config.toml
n_layer = 11
d_mlp = 256
norm_place = "pre"
init_std_down = 0.0
decay_fraction = 0.78
doc_mask = true
Each number is 500 + 25 x the weight over its row's rms, rounded and kept within 0 to 999. Layers, rows and columns count from 0. Numbers have three digits each. The size before them is the row's rms in percent of the matrix's.

# layer 2 attention value, 64x96, rms 0.198, rows 29-63, columns 0-47
096:552515509511505476516491486537472459552471506528484486491466468515473511466492494470524480522487497468524520473507523511445525531478483489486462
095:519467491487461541484491511506517498485511517496467496526463481469495499552489505471490461499505520510516572525487456532479513460506470500513506
095:436484486517506471545538547560531528447490493536514488522531457511500497519542492476486509515510500514500497485454494496510480477516534475485481
095:509515470520473473547527486525477537519524507511520547501503489511463538557509511475463488518481496544536447531465502452478512498509507481492487
116:473469481475498517542486473511527486446509499528489503466480491517490511507499511507507495536532531485508543532513509497506512490548546440511475
099:482497516519484496478490541465485496519515478489470475486508501529473534489443519510524475531455506499525477504509505543482453525549502525541503
089:503528506529487547485500498544489468511530479490512505486468489458491495526530473483488489537476451518465533474543498555500482511529500458498484
101:513521506485493476449520483528510538511556534507471496473481491512534528478454478502498523471490518470486554502505475547490503528526514516458508
103:503525491519568484466484470508457465503513527486496511518492496480507505463444500504547485545498510480488539511454517512513470495509513477530499
097:485503448515521416476505496516489493480510487505468499515498477523509498487499507552500501525480507522483482472511507492513485487484462490496456
098:539484491484529506497541453501474557498519500481488483493545540480497533548589501504508492508484522502480496476489506501491504493495541519539486
107:537472466526504556580521542479485517454473497530498478510488475482519501489481501486555483476481544509500502478554481529492500522438486478553508
095:521509479502527491509495465480555564530507498489535518509502510477496521514518501473539518531486552478483493514521487484464558475538477502487513
095:490512498494516503507516460532464513486468498520457495511541454541502479486501482473522459516488496474511496468482529500496486538521506483496506
099:479514475506489522562539513553509480489495499489470491509550466496520517502482527512524472490536492533518507523484507475471507475506496542498502
093:494464537494517494479526544535470505497489529523471479519481479490525445529494522462527505491535456475497515471509512462527501531529482475500455
101:565536475483501499539455467514452480491490512476508496476513468491489510524494537498464510542537503464485493452533492512492476525491483491561529
100:485459504490525459482441484505485500538542519516528506470476482479492472498471493542536499484545465494508503480487512524494471518495470516516480
101:514502526501489502482513532506501501484477463480469511476484474476548514469524491457521533490467505525498489502508488457469448506469485527519475
106:500461525502488507522519503559530469545529536480488469541523497541523474529516512504499484518482464489461528480493541512507497474516518464518535
101:512487526477528481433485464456503549524543514474485504436507478516508498495477511477498476492485535519480489503516437494526481497504482524515504
100:570518548493487549534489528481482521498517505495483508504520542515483500504477491496490496470512500487493502495476459479486514510469489498478499
101:507505565516436515474511509523493509501510487485503505545536449500470517520481521501529486515483479470479520500476477542486566476455485526486491
099:492489526531492502521494468488458476530500500502499448527484486501516497479522484489555444474499451478485507491523519494451487522502521471526514
102:502491476495543472488494511494518498536521520488503481511444501512506485495474514541516476503554478474510481492463526526476494495491503557514457
105:504505456550504511489514439490514500441505501521473527540463472470512462509540516516516507485495518503499495490523483514461507470499496461457482
101:510558507556515536470493478509498522497509494461472551505514481505467495500472451503545534509476519528488508488496557493506474500464481490512480
098:471479486505550511515442561484490519493524518494509500502505466528448489462486482451518502511483466544494505477494528505514503470467494540490512
094:458501517494488516511498511567508469478471461483475484477516458513494496483519512461479481472468518493548516511469514511507467485444498546486469
118:488518490549467490526512482549517500531478546488530490517501522522477489459486536478505492501500487491529501502454477494506462523562522456508554
099:507478517489515504486520457498531507497411506479519469494543505492513566498508528467511511518532480488467466528465502519525501494481497481489501
092:515488486531495521517505537485517482497537452486504475492525495507485468512503512533522509463542487495544459509500474500532530473464493520503500
102:511496527582467473499495520526489477491536485532488485504511498472499500482504487439478504505558526500455485486492529544479494498515486489499508
096:519511545506540476520531506524498471474542479486543517519526520488506518520461493508499514489498494515525480482525489526494471500484478476521496
095:548542452447547487508551465503492498451493522513539521521554482547463509517498533481466520479497501489507504519497491464523482497497486479501526